Each number is 128 + 32 x the weight over the matrix's rms, rounded and kept within 0 to 255. Layers, rows and columns count from 0. Numbers have three digits each.

# layer 3 attention query, 128x128, rms 0.123, rows 0-25, columns 0-127
116055184139108106141105161106121107133095085141128190148188119118083117131097148127158185173114140135109126131140110115118136119135125147117150140139151079128135142148139102126095135132123104125120150133146112055137102169133135122131119140150082103141168107077140156118114096142164155180132132115134098069100148096149168085145133131136098134153141122123094084106116150106138154193127
138130164171155103143134110116116128136135140142135132137097059136129137075096164118152089110168146074137102133160102112123168143139124139085117162109106123132122081150108125121102122126155144129131138150144165132135172129098194100100127139112118143119155097106140133123130101098138111140126117148158151112093144124106132102121160090161138130173124090104138158105134104155162141103131
139156136123097160137099130165125105146102107138116150151079144119142122147137166110111111124124118138097102154104133151120122102141133171146139096089147167065128136130146112131110098112148083110130121082137119088105124064108080170173136117130104123100143137112163123111159148141106109139109116136143089144121104101138126123100089143092152125125180106152160092073148115105186130089131
118126160123145114118138092140086161130083097110141103100144105100122127145136158134133175094142163156133145142153173142100127124148145158103105103124125089142129125130123086171103116140169142139148112121141185115130112101140156162198077118136162121114101179106149097128136116084169138081149148125129151142114120115116134143123103120126089115126120152134081154107124088150110149144050
131115126133095151136118086120123161143147153115130145133108109141125101138136122196115152128098113107122132131128128117054158125108140156144143152100149156127138141131113105136124140123082155106139113115109164096116094185129105081133148126153137157117120150117168172163125131117148110119135140153139152124110109137160133118144126088169130145102120121103158109112086112130086128125133
112116133202093110121090146060129101143124160103144147138171143140140111113120149142115183141104116156142093150121116123118148107129136151144098150183126126106130094135144124151117126139122114107108110133120126114125122131143149105096112132140146113148118128136116172110105147117163101152095177161058155224153120133135139115132131130122107116108093110116176113163133150166114111134132
092098125094132138153127137149118105120118143132145158121111169132149119132137134131130113109130121101125120133101108165080115123140149168092132119144160116143127157119145096128112150118149100059176141147122114128138141106142126128149152123100130119101105099118098148169121122143160135113133081114135114158158108113134154083132165126116111180124157140098097128133124125169116139160124
145146133113121095082135148138142130112094153135104142131077127135125142103110124130132126081167117127131099101153145119150132127127131125133122135111114120143137128114126149139120128145155093090124133125138162133173141129120108133109153091146136106132140162155139102068164122142097080140166115149096113098177120140133143113115133063178129153130147116102136157100116128113116147097112
118079106113170146108124120147092131151156174123092126133118160131129136095122112133132099142128140136089136155117107156133113125094145158129088105118165132158134138119084137137126134121126134133138173143141118138120137137114154132104150115143129119153137107150151141078165159153102099118120107132158120152094084128108148114135144131118122102115132143136140141156156096104116115127136
120146125149081167129155155140127139126169186145137138114155089111137079105127132123138120149069143087135098149129140172093110113088109161125101152149150127113112094164124144100103096149134096118127151178120153137091106154107118154107138120107133149155135139168132138131115168090125119193114130096115121130129170100098120140123124137148101093131143090174129121088117122116120109119155
101127119101115093159130149123124136122124097147132120079142117124171152135174118174083156137141163101149109157084135084131124095132134091128121144137146125114137148123112141213097113170134116146093176136111088125159156147149150162142142088144106113156127121110120144117117146145136089124126145152129146085091159099140135149169150109163129137113105083168133110130146192077107144169091
142127152128193095119121122146133110140159165128148100121102134128139139123090153124101091121109091128135116117094152132086145093159142158136136146114108089126174110168142161088120129135136092133136153102144168119105155132138112125146104064116127131148133129126158083117151167109154156177117116095119165144119107118099126150098112145092096127141118083184126107131117114164110125134120
129136168106163110113122069117082146134111115108130082144119126149161136144117150087148128108098189114163124144152113116099129169067117137099122152095109105120108128138179109183100095141119119141091148144109092139114106159118166154119132108115129165121116119121174139126123136135136126154140129109147143157172119116093156119136180099114136118099133115157163144074080122151132151123141
122067102140135151113091142107138156095095061139127156116180115137103108111123146100127121118154134128101132119144127144157115114128119145192138101149115101123115117123102101119126127118154145098149159114126141125139119159124153126141152121170130134113115124101166127095130157066149097099065139184123148151138118160125097144132117172167134152128105122129101138112136116151099119150141
112140148133135146126130130147086113119111121107129124103085084136154145111120123123086125142137123132080156138118132128183146095117134130156177149152087144089116140129094106133104099136104132116136141131117136138138163150091167145077095100117102145126157165101106112091121134181134121116128177163098129098157095114109157142118130153149136066122095121132157207178134110095118143123154
102161147147155122122147121114151140145097162128124173114166104094081147088127122102153128115144096127158108111129087139114127115131145138199153126137093113164134115085125122127123168120109110137123110128134113152121152134168152141173154096152083125117106108107116119102148168114162129105143137147069148135140117117122087142120139108110115147111144169097100146141171141107078136118114
132101128104145159116118126156154173111125140141122149144121133136110101102143120201085147111125106170152123084133105109138091127133123127106120142135095105122134124129146118129110093147186112089104043131136108132172092120110147140103137122124137152166112122102149125117122095108128119134124073129127122114094138189104104154109155145103137161145154118101138162106178074132166140121094
123082100104153161130106102109124142113096151093109135139098121112168136144104180118165148105126144186073105158117124113118079149151136125124122100142163097061106148091121076097156113171176115149133107115182094138152125131169139150104117097106122103113167142130123123108147177156127134092126138190126182128129155129139122152120121160122143147152157098138153178114123132117135137094088
107127139105127129144120128150146144114131090121121119134095157124120104172109158086104158146145153141158163114127148147104150130110175142149129144125182079127121143159086118156089137144156116124140147139123111162106135135144120184112148129138106135076136120115194117097121163141093131143101152110110181139147164114185100108100106112135119120084129124115084130137136147148126116141154
137163112090094132111106102124120167152137149150125122152117133149133145106178098142114108111128159075096149102131127118143096163123124113111170156084142157120091130146124140071118104142118160159134129130130110125115134141102124102167115146158145092118193134126124141158102128177124141150145149103113131119108050075104102133166135102090097125078149170123163148102162149135150136154132
163121169130130150161099110135104127125143095121136112119149210085148123050122076105162135137079132139142124118107118099127123150115185119147149169125203107101161161122115138138130135133092110139079139129180140155133136129153127127081112129091133169139105154149138095091109088134147095137117115184071151154155181133116133112110124121151139067102098094041099114159147151152076154137136
109129122120128115134148140077122100176159149117151118138181113096137113131142132139112141127126106111136137117133138135141133146117124116160129100140095115094138087164090125109128128161101133136114148119153151136123112154152155120139128148134108116110153172134132091111146146150160125092104118149164095147146146125129148101131129117098070137115089137132141083124100111101116167095128
156112114146164151086174129119133124137114141123134100104085196109141129102189172137145120123137095086132104152147138098124097077141129151207116134107080125135145131120149177145127119088114123123140089113180099086105154116105155144165104138136141117116128100153130132135148154138115139111121101109099115121102117109123136102135115130138109128130164122131105190134165137109150157085121
098117129124114132117133146152188133126104150102107120134124138147144097114183109137109151093124149123088108142133104128140137101117076142160092108140140108131112124114112099090137119120148119117108156111130141125125150127148109112134179130148096135157173141154104157111133112140117130109114113122157133152108132135110129214138084116105121114131137133129119114161144138138104091142163
125161160147108129151118103152129141151165119102100136111122162138076115141143107152149121111110126141118118121135114158095127140115102114147115171153095130150085103114148158096177121130109145149108110117181141140114142129102127119142129137095137118128153162148112109215127139130116108133148090121180121103113126118127145140116145152112139118130103145157134064144083114153130147136128
129148108102169130139114170095106120087084133136140142166098119150093134166141170185117118140140145166136128098137135171108104126145125109107107112105182101142108116167123165164137157131154162128084129107097076094131148074126088130174136160102184117111171156125109121129100149150141120118157077103135105099126097148136122075145151157140134096140126118106136150139113137137130096165129
# layer 3 attention key, 128x128, rms 0.127, rows 0-24, columns 0-127
129123140095123156104125088042124133130133163092122136146102138142128131126104117139112161113101114163163113114114121146191110225143134172082146092172155063130127139109166120138066122144147073104149124113130150123090101145139161119154138098165080129109149088099121141120064144096124123114093104058093159133141108167125098124102179106166097165130133096150134130125157152156090150107187
096168164148097111149127128098084139134166122147162122110148114148089156105139150118128171109111157137151114103116133199109171149091081105154129146129115121133140146114123120153095150148102105142112132131109154100150108173110156136130091101105133138112106148107123119112128097095104109138142151130145158099096117129123108169149141149130110127128098181127152136152114105126149118141101
106150101099176127138102117146119145135134151114106101156136133118096098162131135112104061146135172083107159133143112120134092137134116153101128113151131097118123120135120145127147123160189130115150150121113126150044099113163089116126136141117105112141131158150151111117155099136127151146151145141134094114168156158146119137110121118126142111144163107138106109085132098133110151128120
103065142133179112111129118095135080137150126131173124124066097136126124153096127149107148150151154137174143149139137168106170147150093135164123115160143130146128114153138109123141147112157127136123143125135120100131091090157104126114143123110131108151076126107158170064118129100140138112122150115180152087162161138146109147148111118085080136116101109119139149163065126147128184135110
145145116162146115130116160141134119137168124115108145113205180147123143105123110118128151148068116105121133167133164124124113087111111135158078120140134115151121116112150142119133085131119107129105142145168157134114101139144136154169113118140161120100106151125114115110135142157117166135138148110128126138097120109172109129105144107128092117138051134177127079146127122128099155125139
180135125104110118144142114129116108106158073144130161120176072126132084102157122146117175136128108083152128142110123066143131110115154115085107127138150104147128102154125126129131159140065077101116125129119136122150151158157171131137109134128109153128153143155168100153143167151111137144142136096107163089082124105123127156148149095135098111116095139072142149187075124131123147145153
161101095122120127153148103112127107108094154121139099156104136083150100085118142118091136148089145143129132138092125129127095143143112145115141122143167083074122144113159171119151109142111111143097122089125155104144114133135113122168117132145130135160128079117136130117126140149124130148178143183133140136150152130145112163133125104107127121101085119133110174103128129123124119132126
110141140108114117127105097136111122110133120097141133074152132149160150094101139132094100124134133122111127130113120122145160205125105131111151132118109120102106097147135115137157117118157158158158122161120111110131171126109169177135102135142139134160110164113126115119134127132091138143129155095157149160098182149077110119158140126109154174116123142131119137123132083096138140112105
153156134128129128146138099087129143152151118119106138128086117142146126135109126126129153144147105100109126148135126103151132122122121108132151105147107168124125112094113127119157147130097139143147088132109111159133123179096066141138169141140149138120150094145075169145108119078105149147142122136127125104102141129145145158116156134130122143122129106200109123064127107109099152127089
196156146167158167127133088152104137137147120107154102143105116153133129151139112107100083147093147116099144135128152129111122128127101140137122119152101143081166115148098127133110155105073106108133174122163137146177133123096120088152081120159149150108163114155136080200125093138128163130089138098111150127137069132146117141107153115138104130132116127135138083144111148157126103111098
145088115153098134150088120098125103134118147162157135133161156085149130148108158120135139135115121127149099154117119106167111141097100126068124076124141060102126060137126102171128119117133100112111146108100128161169138173139104176044097098133167095112090113142096080165114145134156150119222129144126131148152079126136149076139120117085148152170139146114133125198086060172149118172150
193152142129122141119162150133104119143113148151127100127079101069129099109158154107088108154091155140148151147157128128117148151145111188148093162104121149131142094174101137150120092119095112109165091108115117166141155104111109120171152111134119122137147095157171115062141124092110103117113137119161113082137143123129124113129125126127101128116079135186155163117126134114110094122102
086090109088054156121104175112135149127180118136110117160112105148147105157131154156122134137095082115141135200149144169093120166123092057142056124139067114119120129117126109148122138139144118153111146074148107131201120124134105149151097115075142126123146117128114145085098121135130128155143135151174139128105130102132121136129137083133115141146122094109112133170093120126192117173094
177159155100160109133162136098140086129127122128139129118116130136134115170091139161117152148105107133148132095138135134108153185141140143084160160105134173135132153141105123121086112160133101108105095134120157132120123121166142087127127143155101141137174149100134108127077100142126121131156135117117151178148120132141127133115119095118102107128142157149108105127118134101102125123119
149156106131097107108141082155112154144136119164133125069168177125133143161113123127130153141130111095120111127136139135112162120165156087090155136166125164156135094138109145113150160102103145119154134106120145156090122163169074141112126103163119129111110116135130092127147134112064101106128136112165122104098179132130135126128126120135101169106165078093044083155148131115142105115127
135090151066183133120117120152123103107113136128145167103050152110131121152128123158114140136124082134135121102105141112139103138138128093110097162088134118116151122131136159122159150154160118096125079126128191134142142156135176140093126141143125125134136148146124172101126138111118105107118120112107146128075153143136140102107117151109107151141112118162148131092187149110119117100130
143099153122195138135172182142140134132137135102109122122102142125117139085131119094121108096086106104164126081154112156138156168127146103119109143109125090120131153133101092137162091134068114139078122194152128118146108123142167137122152148101139131190150135166145156150078128091115119157125113192117100138142139158093118118144155113162114144133136142111122089140086131105122138094103
141097129132140129140159135136146119150159172118088122108157148141132130123128145119094106126159155053115113137120106079112173153161115104124133118139088150078145165116136130151139159131138116124127096167137130138094084087122114139136144127123087140178127127124118140139149096149111110112133107067125090139164118134117126153131121060090119123136210113106118163187172157101116190112161
132128146137110135131105093133107116145143115113158112048119109086145099147106166128097119178085147158170132204136119089142102139113114140128154113170179139124161110122116135167113108164130092100106128081088104128116145114142120140098111116126100142194134161146115137080117121137147138121130126129158109156132117101115143107118117125122131120146141054129101138124132150126113140139140
125097147090112155128154163140152161102135119141122134136103138152122143152158076109142067133111101099095121144127168143138150113133081148115128088114177134173126134099154179091121131129158152144164135143111145149100173096134088092191139135111173145100151084139072135178169121093090140118146085107111128105119102125123155077135115143125095146175135103116120124094121145124095111107149
202116135178125098143166121108139105158118104114138149127102141113135099105162115139121156143114106145128113149123120068115120139116133121108126143176205126117127138176161109144126144120133114082133156118157119151158133158127124118107145158099081154177150084085069164081112055139083138131107128142093131090110138138140082113085101164163136168098151130102052145129145107132134123146197
126119164106136124110117131128125117121096115157113134119118118130091111119110142132125147147117131163123103163123143114153169050134142161138114126153106161134103084140123109127102116121160110128126108160148171098108151155115128101134105149158130113121129096105127160128134112132109117138124161101128162120112093109137140156181117101112147115122138084155147160188133139138129118102141
153104119133189103100156105120116151158131132115115112130121104153118115157141146141088102114127065168126139141128121081104090186162129127136075144043102086148114157142115142101141130124166104125155113103105117153136135141126090134110138087116134137124107097140169175136163119135131102132165134129130157112121124151157115114147152122107108082096210144135136144100170099152146145126078
176160138102163124112114129149140106117128112121135119159125137137138134099122106128105056135138135109118111129133126115157088134110124134107176119123089174120107126126136130111141192141145127121137087181118144135121134126150133096115141125144114115157193144130153092131119151135106111142114112095119121113146091131140114165122126143137087137131146120143146110141083127093126100121125
095142074143155148121126169139135119137120123125103152154119122165138146098134128124161077146120145124120130145119160176076136136083107102164140125117100154181127106143142137130126142098155157142126130129121117095125122126077123088149160115166172150113137048154118132104119126104129161099105104121089116171077096132149102139148133108117141135152115122120130146112140114128182109098155